Part of a small language model's weights.
Size: width 128, MLP 512 tanh GELU.
Architecture: LayerNorm before each block, learned positions, biases, tied embeddings.
Each number is 50 + 12 x the weight over its row's rms, rounded and kept within 0 to 99. Layers, rows and columns count from 0. The size before them is the row's rms in percent of the matrix's.

# layer 3 attention output (transposed), 192x128, rms 0.179, rows 88-95, columns 0-127
097:57 64 37 50 35 60 52 52 52 55 25 59 41 60 51 35 42 61 76 36 47 40 60 33 51 50 56 53 59 56 54 66 53 46 58 54 46 53 50 53 44 37 35 46 50 68 61 53 59 54 68 35 43 61 59 51 51 54 49 63 53 44 58 33 53 37 89 32 48 63 54 40 49 42 54 58 59 44 34 40 68 65 45 30 44 73 47 29 91 68 44 69 59 45 55 47 60 64 46 46 37 46 64 51 66 56 33 26 29 34 32 50 45 44 58 49 40 50 61 35 54 49 47 75 55 59 45 69
105:48 46 50 59 61 63 57 54 38 49 61 37 78 24 62 34 52 42 60 38 33 54 56 55 67 51 50 44 52 43 50 54 52 52 54 48 79 59 51 54 55 33 76 41 56 49 42 53 53 59 63 40 54 47 35 68 55 58 47 59 33 36 54 54 57 75 23 55 48 55 56 29 51 59 38 38 40 55 46 45 29 65 50 65 51 57 56 72 52 54 46 59 40 41 48 62 47 59 54 42 65 62 49 42 46 60 20 20 40 62 50 69 55 35 42 73 74 40 50 59 73 29 61 54 51 45 33 36
104:65 37 58 50 38 39 44 61 47 49 46 63 53 60 57 63 43 66 40 35 57 17 63 36 43 35 50 79 44 73 55 61 54 70 51 47 35 43 39 58 43 39 62 48 41 61 34 44 65 64 12 46 39 51 43 56 56 41 35 54 45 26 67 52 52 28 40 71 28 61 39 60 42 44 49 48 54 37 41 52 36 74 35 53 36 56 65 52 38 40 59 48 56 48 69 56 51 60 38 59 51 72 56 49 40 71 42 49 35 52 48 31 52 45 44 50 48 47 53 56 47 33 23 44 60 41 58 52
092:62 39 40 56 44 65 50 54 67 57 31 72 53 38 62 40 70 58 46 54 43 52 45 60 57 51 53 60 56 51 36 41 54 35 58 28 35 57 60 27 77 54 36 66 27 34 67 36 48 41 31 54 43 36 73 58 49 36 64 47 42 43 40 32 36 46 49 35 36 47 64 52 39 60 64 57 46 48 42 26 52 61 53 36 32 68 48 39 59 51 72 41 43 54 62 42 41 64 14 68 55 47 27 48 50 41 46 46 50 50 47 55 44 69 44 49 70 40 24 47 64 55 59 43 52 43 51 39
115:44 59 42 38 31 37 55 47 39 48 44 73 67 49 34 70 74 42 51 56 45 37 61 50 54 48 44 47 40 32 37 52 58 44 48 45 52 71 53 36 47 29 41 45 68 47 61 30 37 68 50 53 68 60 61 64 65 56 48 47 55 64 59 63 52 44 43 45 61 46 52 54 42 47 63 65 48 36 49 59 79 58 54 43 46 48 70 66 53 48 51 35 59 49 57 56 66 59 33 56 65 38 48 45 34 45 24 64 47 28 45 63 61 60 44 36 29 63 55 58 44 63 53 72 49 40 85 79
115:65 55 47 23 48 37 57 54 56 43 44 39 56 60 52 46 65 40 48 50 74 61 61 49 64 45 42 58 60 62 23 39 45 58 51 66 43 68 72 43 57 28 46 37 52 33 55 48 50 62 42 75 34 23 59 59 40 38 52 89 48 45 39 46 55 59 68 58 16 31 62 50 30 37 38 29 46 36 63 40 30 32 46 48 40 48 51 54 55 51 53 42 52 43 43 60 52 36 33 53 49 45 56 66 44 54 51 49 49 53 37 41 49 42 50 35 41 46 81 44 44 49 36 38 51 42 34 47
103:62 46 46 62 51 57 62 41 34 48 57 48 49 58 48 58 60 76 56 53 35 54 39 49 55 38 40 44 45 46 53 41 44 71 56 55 38 53 26 31 40 71 53 42 36 37 40 43 59 35 87 52 39 48 59 56 58 48 61 52 59 47 44 25 59 47 62 59 33 39 52 43 57 50 61 41 58 48 63 67 74 52 34 43 68 43 69 51 47 58 61 52 22 52 45 65 71 72 40 53 66 47 76 30 73 24 38 37 62 48 37 62 50 32 49 47 43 44 56 42 52 70 57 49 60 52 48 69
107:44 63 48 51 60 44 55 42 70 36 46 72 55 56 54 39 63 81 58 45 45 64 53 88 35 44 45 47 73 57 60 47 40 49 33 43 45 49 47 40 58 35 56 70 48 48 22 66 47 41 48 46 44 45 49 49 39 30 42 39 52 48 61 38 48 59 50 72 43 36 62 41 45 43 42 27 59 43 65 48 63 55 51 38 48 42 18 61 31 35 68 44 60 46 64 48 43 41 56 43 58 71 50 45 31 74 35 65 40 35 60 54 47 39 51 45 43 31 68 39 44 52 35 36 46 50 50 72
# layer 3 attention value, 192x128, rms 0.2, rows 89-95, columns 0-127
112:69 59 58 52 67 46 42 54 72 37 33 33 46 54 46 81 39 56 60 53 46 43 57 27 51 33 49 58 47 50 48 83 49 36 47 43 33 38 43 41 52 54 52 58 44 47 61 38 27 60 40 59 48 55 48 48 18 28 46 49 55 60 66 48 39 46 44 49 56 54 60 59 34 30 68 64 55 42 08 49 70 55 45 46 46 42 45 33 33 55 53 43 53 34 44 53 56 60 39 29 57 48 56 48 77 39 47 63 65 46 55 56 57 64 51 37 36 58 52 54 41 49 30 63 54 72 46 47
098:47 34 61 40 47 23 62 44 49 64 40 44 63 34 42 44 21 36 66 51 41 50 50 47 65 40 36 42 62 44 36 54 14 46 63 38 52 74 48 48 63 74 40 49 58 62 65 82 37 52 57 64 48 57 62 57 48 55 70 48 42 62 60 66 46 72 54 46 54 39 48 38 27 65 59 52 68 60 39 52 55 46 48 53 55 45 51 29 40 69 22 52 53 77 52 38 51 45 42 50 44 47 49 47 48 53 56 51 74 54 55 41 51 36 47 47 51 44 52 58 35 73 58 29 39 49 47 39
095:61 61 51 38 45 41 51 60 43 64 57 24 65 54 23 47 55 64 52 35 52 54 61 73 27 47 52 40 63 33 45 44 44 55 47 55 35 49 40 64 43 47 81 40 27 60 60 56 50 43 51 48 20 43 26 59 70 75 29 44 47 64 38 51 57 50 37 62 50 43 47 67 52 39 69 68 62 41 65 65 37 54 35 57 45 42 57 52 49 50 47 52 34 49 40 40 58 45 50 35 48 51 75 50 49 64 64 21 73 43 37 51 49 47 50 50 29 63 41 60 39 47 47 54 37 50 57 38
116:51 48 51 56 65 67 57 54 64 55 39 31 42 41 59 67 28 90 36 18 69 67 41 54 52 39 59 54 66 59 58 45 35 48 40 45 59 50 59 56 68 47 67 37 48 62 42 56 78 41 69 58 54 46 47 50 34 45 52 46 60 33 48 42 58 58 61 46 35 60 31 70 48 57 45 55 49 56 57 44 32 29 45 40 56 62 52 46 29 59 47 65 44 43 47 43 41 49 61 51 57 50 57 51 50 61 68 49 46 61 37 31 30 24 60 55 60 45 47 36 64 42 59 58 26 60 30 41
103:28 49 52 62 41 67 60 44 34 46 45 57 66 64 44 37 17 58 31 50 38 43 42 56 45 54 54 47 57 28 63 71 52 42 44 37 38 55 53 49 53 45 61 59 55 41 50 66 46 40 60 38 46 61 41 62 60 20 35 37 41 66 34 58 39 46 29 46 63 44 56 43 60 58 60 63 68 75 55 60 70 57 52 38 52 45 48 64 36 47 22 61 60 49 81 50 41 60 53 45 31 48 39 43 28 44 40 63 38 57 46 49 60 63 64 53 60 62 39 57 57 43 59 74 46 32 59 68
111:57 61 49 45 44 51 71 51 45 60 50 49 55 48 42 68 33 33 32 60 58 43 53 47 53 40 61 60 69 65 45 73 57 37 32 41 63 59 54 46 66 36 55 67 48 59 48 81 44 79 24 53 49 36 46 50 40 44 44 57 37 50 47 39 41 41 51 58 41 54 45 23 39 46 44 64 31 42 44 54 27 50 40 58 45 56 38 50 59 42 50 56 60 44 42 44 44 07 64 46 41 53 49 71 31 67 62 71 54 68 52 37 43 54 55 45 70 36 27 46 59 39 36 45 59 52 59 39
105:65 57 31 52 47 62 59 51 30 42 60 38 43 58 37 52 32 31 56 65 47 41 46 31 38 62 39 57 47 66 52 26 46 73 37 61 57 42 51 52 52 43 52 67 54 53 50 56 30 60 56 52 43 31 40 58 63 57 60 48 55 42 25 67 50 57 46 49 40 68 51 33 50 37 46 67 74 42 22 49 62 34 33 54 37 56 55 41 61 46 32 52 35 65 35 72 37 59 41 69 50 09 32 50 43 42 47 28 53 52 63 40 42 52 54 60 52 50 39 36 60 54 43 69 47 43 58 46
# layer 3 attention query, 192x128, rms 0.23, rows 96-115, columns 0-127
104:73 50 34 40 44 40 54 46 44 44 36 36 40 37 45 51 56 45 66 29 53 72 41 47 52 55 56 49 30 44 28 61 57 73 77 45 65 63 57 39 43 44 61 50 73 51 49 61 50 41 59 57 55 71 55 23 49 53 55 32 38 61 45 43 64 48 50 51 74 56 49 61 55 64 51 44 59 53 34 33 31 52 46 55 44 56 57 57 60 28 48 42 25 65 48 31 47 48 76 62 34 37 44 53 55 60 48 36 84 35 67 41 54 64 47 49 57 50 41 29 42 29 45 44 41 61 48 36
096:61 49 63 63 33 32 53 38 53 36 29 62 51 41 28 43 50 59 46 50 52 26 54 40 38 53 63 53 42 56 50 68 61 40 59 37 22 59 47 48 51 40 46 65 64 44 53 48 36 50 55 57 69 26 40 57 50 47 29 66 39 26 71 53 31 49 61 62 59 43 63 38 55 50 62 61 44 64 48 67 45 42 50 51 64 50 61 67 61 49 61 68 39 52 39 57 72 46 69 48 32 59 41 39 45 38 49 25 27 33 53 66 54 65 58 26 48 48 54 33 55 41 66 35 69 46 57 54
101:53 44 43 50 54 35 58 49 50 31 48 29 42 51 53 36 47 43 58 51 46 35 48 56 44 35 46 47 42 53 54 57 46 55 60 56 35 65 63 48 37 33 56 29 51 41 46 77 42 49 48 44 58 54 44 68 52 53 65 59 47 36 32 56 40 62 39 44 65 42 73 56 46 46 52 44 60 22 53 41 54 56 84 35 47 55 76 38 58 71 35 59 45 51 52 61 37 54 75 52 59 23 39 56 40 62 57 47 47 39 73 44 92 57 69 61 41 62 36 38 47 45 56 28 59 39 37 59
100:58 38 42 68 60 44 41 53 68 41 38 48 55 59 47 57 48 58 59 61 50 36 51 53 46 31 74 56 60 64 37 58 40 62 58 48 52 50 41 51 33 35 51 44 35 19 63 63 40 38 45 45 28 35 61 46 75 25 50 52 52 53 47 44 50 35 34 40 55 54 62 58 42 61 50 61 20 78 42 52 52 49 42 63 62 62 44 45 47 72 38 57 54 64 39 65 41 24 32 52 50 28 52 49 31 57 33 43 31 24 49 39 41 44 42 52 52 21 56 60 37 49 51 47 29 51 51 57
098:41 60 40 68 49 34 44 39 51 38 60 52 76 25 61 47 51 58 67 67 40 57 61 49 30 72 49 70 76 45 60 49 33 33 55 37 61 64 27 43 52 46 80 47 45 50 41 44 51 33 54 33 37 44 44 39 45 46 38 46 65 33 52 42 43 55 49 53 47 56 60 56 43 51 46 47 41 74 51 46 51 43 81 54 29 53 41 44 49 42 40 63 32 48 51 45 29 31 66 46 41 63 49 37 45 62 52 58 47 73 56 57 40 56 52 48 59 73 76 45 40 51 45 61 41 31 66 37
101:40 49 58 39 49 26 59 50 65 49 56 43 49 46 60 59 57 64 48 59 51 49 47 87 59 49 46 41 50 59 43 56 58 51 51 45 49 41 68 56 48 38 71 40 39 25 60 31 65 47 46 80 52 41 51 47 18 38 40 71 61 45 39 27 71 32 41 39 59 54 44 54 80 34 36 49 54 40 60 49 34 44 27 46 35 44 46 35 44 62 31 49 47 56 39 38 38 59 52 66 51 69 47 61 72 43 50 56 60 56 44 72 58 62 53 48 75 55 34 57 56 49 63 42 46 42 43 43
104:49 52 36 62 32 46 50 60 55 52 59 48 42 46 42 36 53 25 58 58 38 68 24 74 37 31 37 43 54 56 26 53 39 59 45 57 67 59 56 48 65 43 57 72 43 42 57 55 27 45 59 51 36 53 62 50 44 62 65 51 41 34 55 53 31 68 20 52 49 62 64 46 76 41 44 54 56 54 66 32 65 62 50 66 60 49 44 67 48 55 68 58 63 38 39 57 51 55 39 59 71 49 53 60 47 41 53 35 84 62 50 25 55 41 50 26 47 50 55 45 48 30 42 56 41 41 56 35
093:25 26 60 52 48 48 31 64 49 34 34 48 34 38 33 38 70 46 33 65 36 33 45 58 54 84 49 43 61 59 56 48 68 49 63 54 74 60 53 56 43 40 42 50 67 57 49 41 52 59 47 34 51 53 63 67 41 54 40 48 49 32 60 37 69 55 56 52 62 52 34 53 45 19 59 62 39 57 42 44 40 36 47 52 65 45 60 55 64 69 50 54 51 60 42 29 39 62 51 52 77 51 40 55 52 48 50 42 49 22 37 45 65 49 54 68 45 70 55 63 41 76 56 45 49 48 49 33
101:34 44 76 62 55 67 49 37 60 43 41 27 57 44 69 60 58 59 38 53 54 55 43 35 34 64 40 57 35 46 51 67 38 51 47 59 55 56 52 56 70 58 44 33 54 45 10 52 18 50 50 42 34 57 48 38 59 60 45 49 52 37 35 50 35 35 38 53 44 49 42 61 65 51 60 54 44 10 34 34 52 68 40 64 29 47 44 59 58 67 38 35 64 66 30 51 54 55 57 49 40 62 70 51 50 46 59 57 61 58 28 62 45 34 61 55 48 60 53 39 40 65 55 45 53 45 52 58
095:35 32 53 68 48 58 44 32 48 52 45 50 72 54 38 42 35 37 50 56 31 58 53 46 49 38 51 44 31 39 23 51 48 48 58 39 57 67 77 58 31 39 46 31 46 60 59 55 50 63 36 51 35 39 53 52 29 26 48 67 68 75 69 58 52 68 38 49 70 72 62 36 56 49 61 52 60 29 52 46 53 55 47 23 49 27 64 55 40 50 48 80 55 61 59 42 51 40 35 51 51 47 51 68 46 58 38 59 53 37 41 40 41 70 52 44 53 49 49 25 60 43 43 50 66 39 53 57
095:58 51 46 53 35 54 57 57 36 38 40 43 71 61 66 31 45 57 49 66 51 40 51 50 53 48 53 46 53 68 50 41 90 48 64 53 44 54 53 52 55 43 44 66 56 49 29 38 51 39 36 55 47 52 34 64 55 28 32 41 41 39 42 42 57 35 41 80 65 50 36 41 57 30 54 50 28 66 47 32 54 57 38 49 37 37 62 33 45 48 57 33 37 42 40 35 58 52 82 41 50 45 39 45 61 63 52 39 21 48 60 64 70 40 45 46 71 57 45 51 34 53 40 48 78 58 49 62
101:56 21 78 40 49 39 35 55 53 43 64 32 67 50 49 62 65 54 45 50 25 62 79 45 37 70 42 54 54 49 72 59 48 36 61 36 46 22 46 50 46 61 59 56 43 42 51 34 56 50 57 50 61 28 64 55 46 41 36 51 57 52 66 34 50 53 49 49 66 62 45 33 51 50 68 58 53 52 60 27 52 77 67 45 57 39 31 39 35 57 32 49 46 54 53 44 57 47 62 35 67 42 30 54 57 41 65 71 72 48 54 56 55 62 34 33 57 46 36 41 51 47 52 54 33 50 58 34
093:29 61 51 68 63 62 37 32 42 63 67 35 40 47 69 47 59 44 54 53 37 44 56 42 39 63 41 69 52 21 48 38 44 57 42 59 59 80 65 59 54 65 58 30 33 65 43 49 57 59 64 42 66 48 46 58 74 61 61 56 47 48 52 51 53 23 57 50 33 48 31 52 40 66 28 52 39 68 54 53 54 46 52 52 45 41 45 57 39 59 62 47 45 74 46 60 63 67 61 48 58 21 70 51 51 44 43 40 63 29 59 76 43 58 34 54 49 61 49 52 43 60 56 46 68 36 34 49
101:63 53 43 37 47 64 65 55 50 51 56 55 38 59 51 47 68 79 66 40 47 52 61 65 55 45 64 54 63 45 59 54 77 53 58 70 39 29 51 51 50 57 30 41 58 56 52 43 52 40 54 42 48 38 66 61 39 64 71 52 41 58 37 41 48 30 61 63 49 58 62 42 79 50 43 29 36 38 49 69 48 36 50 63 44 29 53 47 56 33 52 74 19 31 23 61 35 48 54 43 57 41 35 53 56 39 34 45 49 42 35 33 29 49 59 54 29 42 56 57 43 57 52 64 48 31 59 41
095:45 53 45 44 39 41 49 33 59 69 59 63 53 44 37 46 67 68 50 36 45 58 39 61 70 45 59 42 61 49 39 55 29 60 39 61 40 35 53 32 50 77 55 41 54 59 69 41 65 49 47 42 39 21 46 45 34 52 59 34 59 48 51 51 57 39 36 35 38 57 58 29 45 57 46 43 47 55 18 56 69 57 52 55 45 68 41 53 61 44 29 55 44 46 68 22 61 44 65 51 51 70 46 60 60 76 46 57 35 54 28 44 42 57 42 63 46 45 59 44 49 77 22 57 48 63 47 60
093:53 60 29 40 47 45 67 56 39 45 38 61 21 67 53 52 66 54 46 24 41 65 59 53 64 46 46 61 40 42 54 63 38 43 47 52 62 60 49 72 25 73 44 50 48 34 52 66 32 22 45 42 46 60 54 64 52 50 43 72 47 58 55 58 30 38 50 36 59 36 42 76 38 26 44 47 48 47 59 40 49 38 40 52 49 46 36 47 36 50 28 59 53 58 34 64 83 47 59 42 44 40 48 43 61 30 44 60 39 46 63 50 43 56 51 50 55 63 58 42 62 50 73 55 54 74 68 46
107:51 61 52 67 64 48 53 31 64 44 68 82 45 37 59 31 51 41 65 52 56 54 63 58 29 53 54 73 33 59 75 61 49 64 43 47 47 47 56 30 50 52 65 79 48 58 37 62 43 68 56 56 52 80 51 52 32 42 37 53 64 63 29 36 46 49 52 53 51 57 23 48 56 69 25 52 54 61 49 65 29 57 58 48 46 23 57 55 54 33 46 52 63 62 44 54 38 57 46 48 41 52 43 45 48 36 63 60 60 25 39 49 34 58 50 37 48 53 50 73 54 38 56 54 36 45 49 63
098:54 37 59 49 50 56 46 57 36 31 24 38 50 70 63 70 71 59 34 35 49 16 58 34 65 49 52 58 55 54 24 58 51 27 38 52 42 40 52 50 69 31 43 45 60 52 55 50 46 40 67 49 51 55 52 33 53 81 23 63 64 72 56 31 49 46 56 48 45 61 48 45 50 22 41 59 50 51 49 37 50 43 47 59 52 49 54 45 51 45 42 44 45 50 38 74 51 38 66 81 62 60 41 47 50 59 66 65 51 58 43 48 48 46 23 25 48 40 46 47 49 40 55 54 52 54 36 48
096:47 55 52 63 70 60 61 48 52 55 41 69 51 46 60 28 69 68 31 63 64 44 46 38 51 51 36 41 39 62 45 59 57 50 60 43 62 67 67 43 21 47 58 42 60 45 58 53 55 43 53 73 26 37 41 31 84 39 40 36 54 54 44 46 49 24 80 47 57 60 47 41 35 51 34 37 47 50 55 39 36 64 47 39 18 40 52 63 36 56 71 50 44 49 58 45 45 47 53 58 66 54 58 57 21 57 39 44 40 59 40 42 63 48 53 55 49 54 55 57 37 41 39 24 44 63 51 51
102:60 68 42 50 61 62 65 37 51 64 62 61 70 56 46 37 53 30 48 45 18 60 45 62 27 41 68 54 41 53 42 65 59 60 47 35 58 47 56 69 47 50 39 66 66 58 42 62 53 31 43 55 55 41 57 40 19 55 32 45 34 62 62 55 54 44 52 23 59 51 50 51 50 57 53 44 58 52 44 43 50 42 54 52 54 54 47 60 61 78 36 63 49 56 36 72 37 44 53 57 59 68 22 21 37 74 35 51 50 33 42 43 50 53 43 43 42 57 49 37 53 50 78 52 31 65 50 57
# layer 3 attention key, 192x128, rms 0.22, rows 96-115, columns 0-127
097:52 27 49 50 43 33 48 73 45 72 40 57 73 47 63 32 69 58 65 45 28 50 50 48 48 53 37 40 43 65 50 50 62 51 56 45 26 56 40 48 44 52 55 53 61 39 60 37 40 41 34 54 40 48 54 49 54 50 51 45 37 51 38 38 74 55 67 28 49 40 53 61 50 47 28 19 38 28 56 53 49 45 58 44 52 65 37 34 78 60 76 38 45 63 47 47 39 27 65 62 68 35 54 42 52 59 37 38 68 58 45 49 61 43 46 57 45 39 32 34 65 35 56 63 51 57 43 33
101:47 54 68 48 54 70 59 54 60 56 45 73 37 70 53 68 56 51 53 51 43 26 51 41 49 46 59 46 49 33 57 46 47 42 45 20 66 36 49 23 75 72 45 53 38 45 53 59 57 52 33 67 36 71 50 51 38 62 25 55 64 38 64 62 53 50 32 41 44 48 37 56 36 46 39 72 49 70 46 41 52 68 46 27 72 60 49 37 61 47 55 63 41 52 53 43 55 32 27 36 42 44 67 35 34 73 36 39 49 53 49 45 44 51 39 52 71 40 49 37 65 58 53 52 59 51 46 59
108:49 52 38 23 59 62 40 59 55 50 49 26 52 43 58 34 48 38 55 45 51 38 67 49 52 43 60 57 52 42 51 49 57 60 43 52 36 70 29 51 42 53 62 34 40 41 46 57 51 44 49 64 31 46 49 54 67 36 42 57 40 52 19 51 65 41 48 27 28 48 68 66 58 39 81 48 58 36 44 56 65 72 49 32 54 54 38 43 62 63 65 57 62 42 51 61 34 41 68 52 40 34 62 72 57 61 33 27 36 48 74 57 56 42 65 46 53 57 50 76 41 30 42 66 53 46 62 52
100:29 36 18 66 45 59 58 48 46 46 51 78 45 49 51 53 45 35 44 52 59 51 42 81 27 51 54 49 46 69 54 29 74 59 53 50 38 51 53 50 55 43 33 62 56 28 73 50 57 41 53 70 19 67 69 41 57 42 57 51 44 42 53 52 32 46 50 52 45 52 39 39 56 50 25 68 39 53 42 67 52 70 44 51 42 54 52 57 78 48 32 46 42 38 51 52 34 61 35 37 44 53 48 70 62 49 46 44 56 47 55 65 52 56 42 50 44 38 49 54 54 34 46 69 80 50 38 46
104:29 54 46 62 67 45 51 23 52 62 58 45 44 57 64 53 55 33 47 59 52 55 52 41 41 59 50 72 61 33 68 43 42 34 39 38 79 50 54 53 46 39 65 57 70 32 61 49 43 38 58 44 34 54 71 64 41 57 61 43 51 47 65 38 51 58 56 68 56 49 60 58 47 51 44 44 71 63 33 48 41 52 55 51 23 33 38 45 59 55 44 64 62 37 54 35 52 48 75 49 45 43 34 72 41 62 37 58 42 60 47 53 57 41 60 48 19 42 32 42 37 70 85 36 48 60 52 37
098:51 57 64 67 64 30 41 41 39 38 30 68 42 53 43 60 60 33 45 59 50 52 42 68 40 78 79 56 50 65 59 46 45 55 58 50 24 36 67 55 54 50 57 55 47 52 44 53 58 45 44 41 39 39 43 62 31 50 35 33 28 68 24 64 71 34 50 57 52 35 79 42 46 58 46 37 47 69 58 58 57 57 40 65 56 53 43 39 44 38 41 58 52 68 53 51 58 48 52 56 64 39 50 59 58 48 63 41 44 45 17 31 36 50 61 58 80 60 49 43 37 58 47 52 50 46 65 38
099:53 66 29 50 44 43 52 41 70 39 54 31 50 49 62 49 49 39 62 31 31 69 58 34 24 47 60 84 65 62 61 39 32 48 69 42 42 59 46 65 59 39 34 37 41 37 55 53 49 24 38 57 60 56 53 53 46 37 59 57 41 39 29 67 43 57 42 69 33 63 47 41 56 59 30 45 58 41 60 46 61 63 67 47 48 59 39 40 50 56 54 45 65 47 56 48 59 66 35 52 62 47 55 40 61 71 70 57 36 64 65 69 47 55 59 59 64 42 59 35 56 22 43 53 57 51 64 38
095:41 51 51 28 58 63 28 60 60 60 40 36 36 68 32 57 49 52 55 56 59 59 76 32 58 41 66 65 44 48 49 72 39 58 43 47 49 61 31 41 46 63 43 49 62 50 38 47 63 39 37 45 43 66 54 38 48 55 48 42 52 43 55 43 55 50 67 68 55 57 57 43 46 50 72 67 51 67 61 45 60 48 33 57 55 69 54 38 68 56 18 61 47 72 52 44 28 36 65 55 55 40 32 68 42 53 66 66 57 53 44 68 55 47 24 73 65 59 68 46 59 53 45 52 42 41 32 26
104:67 33 64 42 58 32 43 49 29 40 45 50 33 43 54 60 26 37 39 61 62 64 44 60 48 35 45 52 75 31 41 57 48 70 51 35 66 48 28 52 52 33 37 44 39 47 39 56 73 62 50 39 45 35 54 63 63 39 54 71 63 68 69 53 60 33 32 70 54 45 52 61 57 45 52 58 38 50 63 65 60 55 52 51 66 46 60 45 65 62 54 46 49 79 69 43 59 34 58 67 62 40 39 31 42 34 30 40 55 69 61 62 50 40 44 62 51 51 41 56 45 65 57 48 32 48 41 63
094:56 48 52 59 39 42 59 58 36 51 49 58 56 51 72 44 43 61 60 36 39 58 26 54 50 33 58 57 58 31 74 40 32 53 49 53 38 60 39 34 43 45 53 25 48 76 43 40 61 66 54 51 57 58 56 46 76 27 55 58 37 64 33 58 63 71 52 57 52 62 50 35 36 36 63 56 33 54 46 58 31 53 46 64 40 70 54 53 62 58 57 56 56 51 36 40 37 75 51 56 42 42 59 35 28 58 43 49 60 76 63 40 44 36 54 52 54 65 43 45 60 27 60 59 52 76 61 73
088:46 18 52 56 53 70 70 56 52 68 49 49 60 64 53 45 49 51 42 64 40 43 67 49 58 48 70 45 42 35 55 44 35 54 45 33 88 66 46 46 57 63 40 33 51 34 46 67 50 53 52 43 55 45 52 64 53 46 57 45 24 43 71 35 45 29 44 64 65 49 72 40 63 47 50 49 39 59 66 40 59 45 49 38 63 57 52 45 57 53 67 67 59 45 50 43 31 37 29 47 54 43 49 50 70 32 50 57 49 64 24 34 34 54 65 51 70 43 60 37 48 57 32 65 50 41 24 42
106:38 69 69 47 45 20 60 61 38 51 31 55 56 33 52 45 57 60 42 57 34 84 77 37 52 51 47 42 21 53 51 40 49 53 64 40 47 58 35 35 58 38 50 62 52 45 40 55 79 53 47 46 43 66 59 53 45 33 56 41 55 55 38 49 32 64 72 46 67 64 52 51 34 71 44 53 58 77 39 41 25 49 41 52 53 43 38 53 44 62 52 85 46 60 58 54 48 57 52 52 44 40 56 56 37 28 42 51 69 55 40 54 43 47 61 47 55 58 55 52 42 56 64 52 30 51 67 40
102:46 58 53 56 49 63 44 78 32 44 41 25 29 52 76 63 54 52 46 51 22 33 40 56 55 47 38 42 67 41 42 30 52 32 31 43 48 63 57 34 54 30 41 44 50 35 43 45 50 69 62 43 47 57 55 48 48 56 41 59 50 55 56 48 64 64 42 61 69 53 38 43 43 40 50 38 57 43 25 61 72 31 48 49 52 31 32 28 46 68 29 50 57 46 44 63 65 56 48 44 62 52 50 60 71 51 59 49 58 55 62 52 38 50 37 50 59 53 72 46 49 75 43 62 42 46 20 33
101:54 51 45 28 58 51 69 55 35 51 39 30 52 47 51 31 51 43 62 46 37 56 68 51 34 58 47 50 45 28 32 64 61 54 59 71 33 44 68 36 44 62 40 59 56 40 46 31 30 49 45 53 56 54 58 58 50 63 36 28 47 57 58 38 62 37 32 92 51 71 75 50 57 61 57 46 49 48 47 65 44 49 40 41 60 38 59 36 37 70 24 57 35 48 32 53 48 47 42 65 45 52 61 28 49 36 64 49 59 30 55 62 65 53 60 53 57 67 38 33 56 55 55 36 60 45 59 46
097:46 44 39 49 45 69 64 62 49 61 39 77 42 46 53 49 58 38 33 65 53 38 28 49 37 41 47 38 45 59 33 64 55 66 29 46 43 41 74 79 44 72 38 50 53 59 50 40 44 70 34 46 51 54 51 32 60 49 34 47 55 47 61 26 40 75 56 54 53 79 50 52 47 35 53 42 58 54 49 56 39 62 47 61 42 63 68 38 46 77 52 81 42 55 37 37 76 52 55 63 51 47 35 50 41 46 61 37 52 65 48 46 44 41 70 32 37 55 49 56 50 54 55 33 55 49 36 35
106:69 39 49 25 40 72 37 71 58 48 58 56 29 50 42 63 61 43 50 35 51 73 55 50 55 57 41 34 46 57 72 40 66 45 30 55 72 51 64 52 24 51 42 44 45 32 61 49 37 53 54 48 54 68 61 54 50 53 32 63 49 67 57 60 37 58 34 35 62 41 49 64 46 50 35 54 53 63 64 51 69 40 41 57 49 38 35 54 36 45 45 59 60 37 47 44 64 55 58 57 85 59 50 45 39 41 38 66 47 48 54 65 60 41 18 37 48 54 51 41 52 68 60 77 55 67 44 50
101:67 43 49 73 42 38 57 44 32 50 38 49 15 52 53 36 76 51 74 53 44 34 59 40 37 35 50 32 49 61 62 43 42 45 37 38 41 31 46 42 77 40 46 63 44 56 44 65 33 41 37 44 51 58 78 59 48 44 37 49 54 65 41 37 55 54 33 68 53 59 35 45 55 48 59 56 59 60 51 49 54 45 62 38 52 58 11 50 34 54 36 44 73 57 60 56 28 49 58 24 50 57 44 47 48 44 42 45 37 47 59 36 42 50 47 63 60 27 34 49 58 57 54 39 42 51 52 70
096:46 44 56 65 43 48 51 48 53 37 60 66 50 49 44 53 50 49 54 67 38 67 58 53 73 68 39 46 52 47 37 36 47 39 38 38 53 50 63 65 56 34 39 56 63 45 46 55 47 59 48 43 47 39 64 69 44 47 38 49 65 82 46 44 44 37 49 54 38 75 40 45 45 78 51 57 43 35 44 20 54 64 32 36 67 76 37 47 62 42 70 38 46 57 50 57 28 31 46 67 72 50 55 53 31 55 37 48 60 32 76 53 66 57 57 64 59 77 58 50 61 30 43 52 54 57 47 63
095:64 52 40 57 57 50 47 63 62 57 42 61 55 56 34 45 58 52 48 54 40 36 39 70 62 29 29 55 35 71 32 55 42 55 48 34 61 51 67 53 42 59 41 26 53 53 56 49 63 40 39 58 46 36 44 35 74 40 43 37 57 63 43 61 53 54 56 37 58 43 54 14 47 46 29 48 65 41 52 60 70 58 42 36 47 65 42 50 56 33 36 50 34 54 50 43 49 51 57 34 39 73 39 53 50 37 33 50 50 72 80 51 59 52 82 66 73 51 59 55 55 75 54 56 43 37 59 43
110:63 43 46 44 51 70 52 55 65 56 52 61 46 43 44 36 47 36 58 41 42 56 43 57 33 47 39 52 38 57 59 46 64 50 80 36 42 37 18 67 41 42 61 46 54 27 48 49 72 42 35 75 58 55 56 40 44 52 27 46 44 51 54 71 49 48 47 27 65 61 36 55 57 52 75 49 66 65 50 44 40 30 66 53 33 53 53 30 61 49 40 40 52 53 59 35 46 54 51 63 39 57 54 44 55 36 54 38 47 25 50 33 69 60 47 78 25 68 37 47 27 53 50 50 56 53 43 66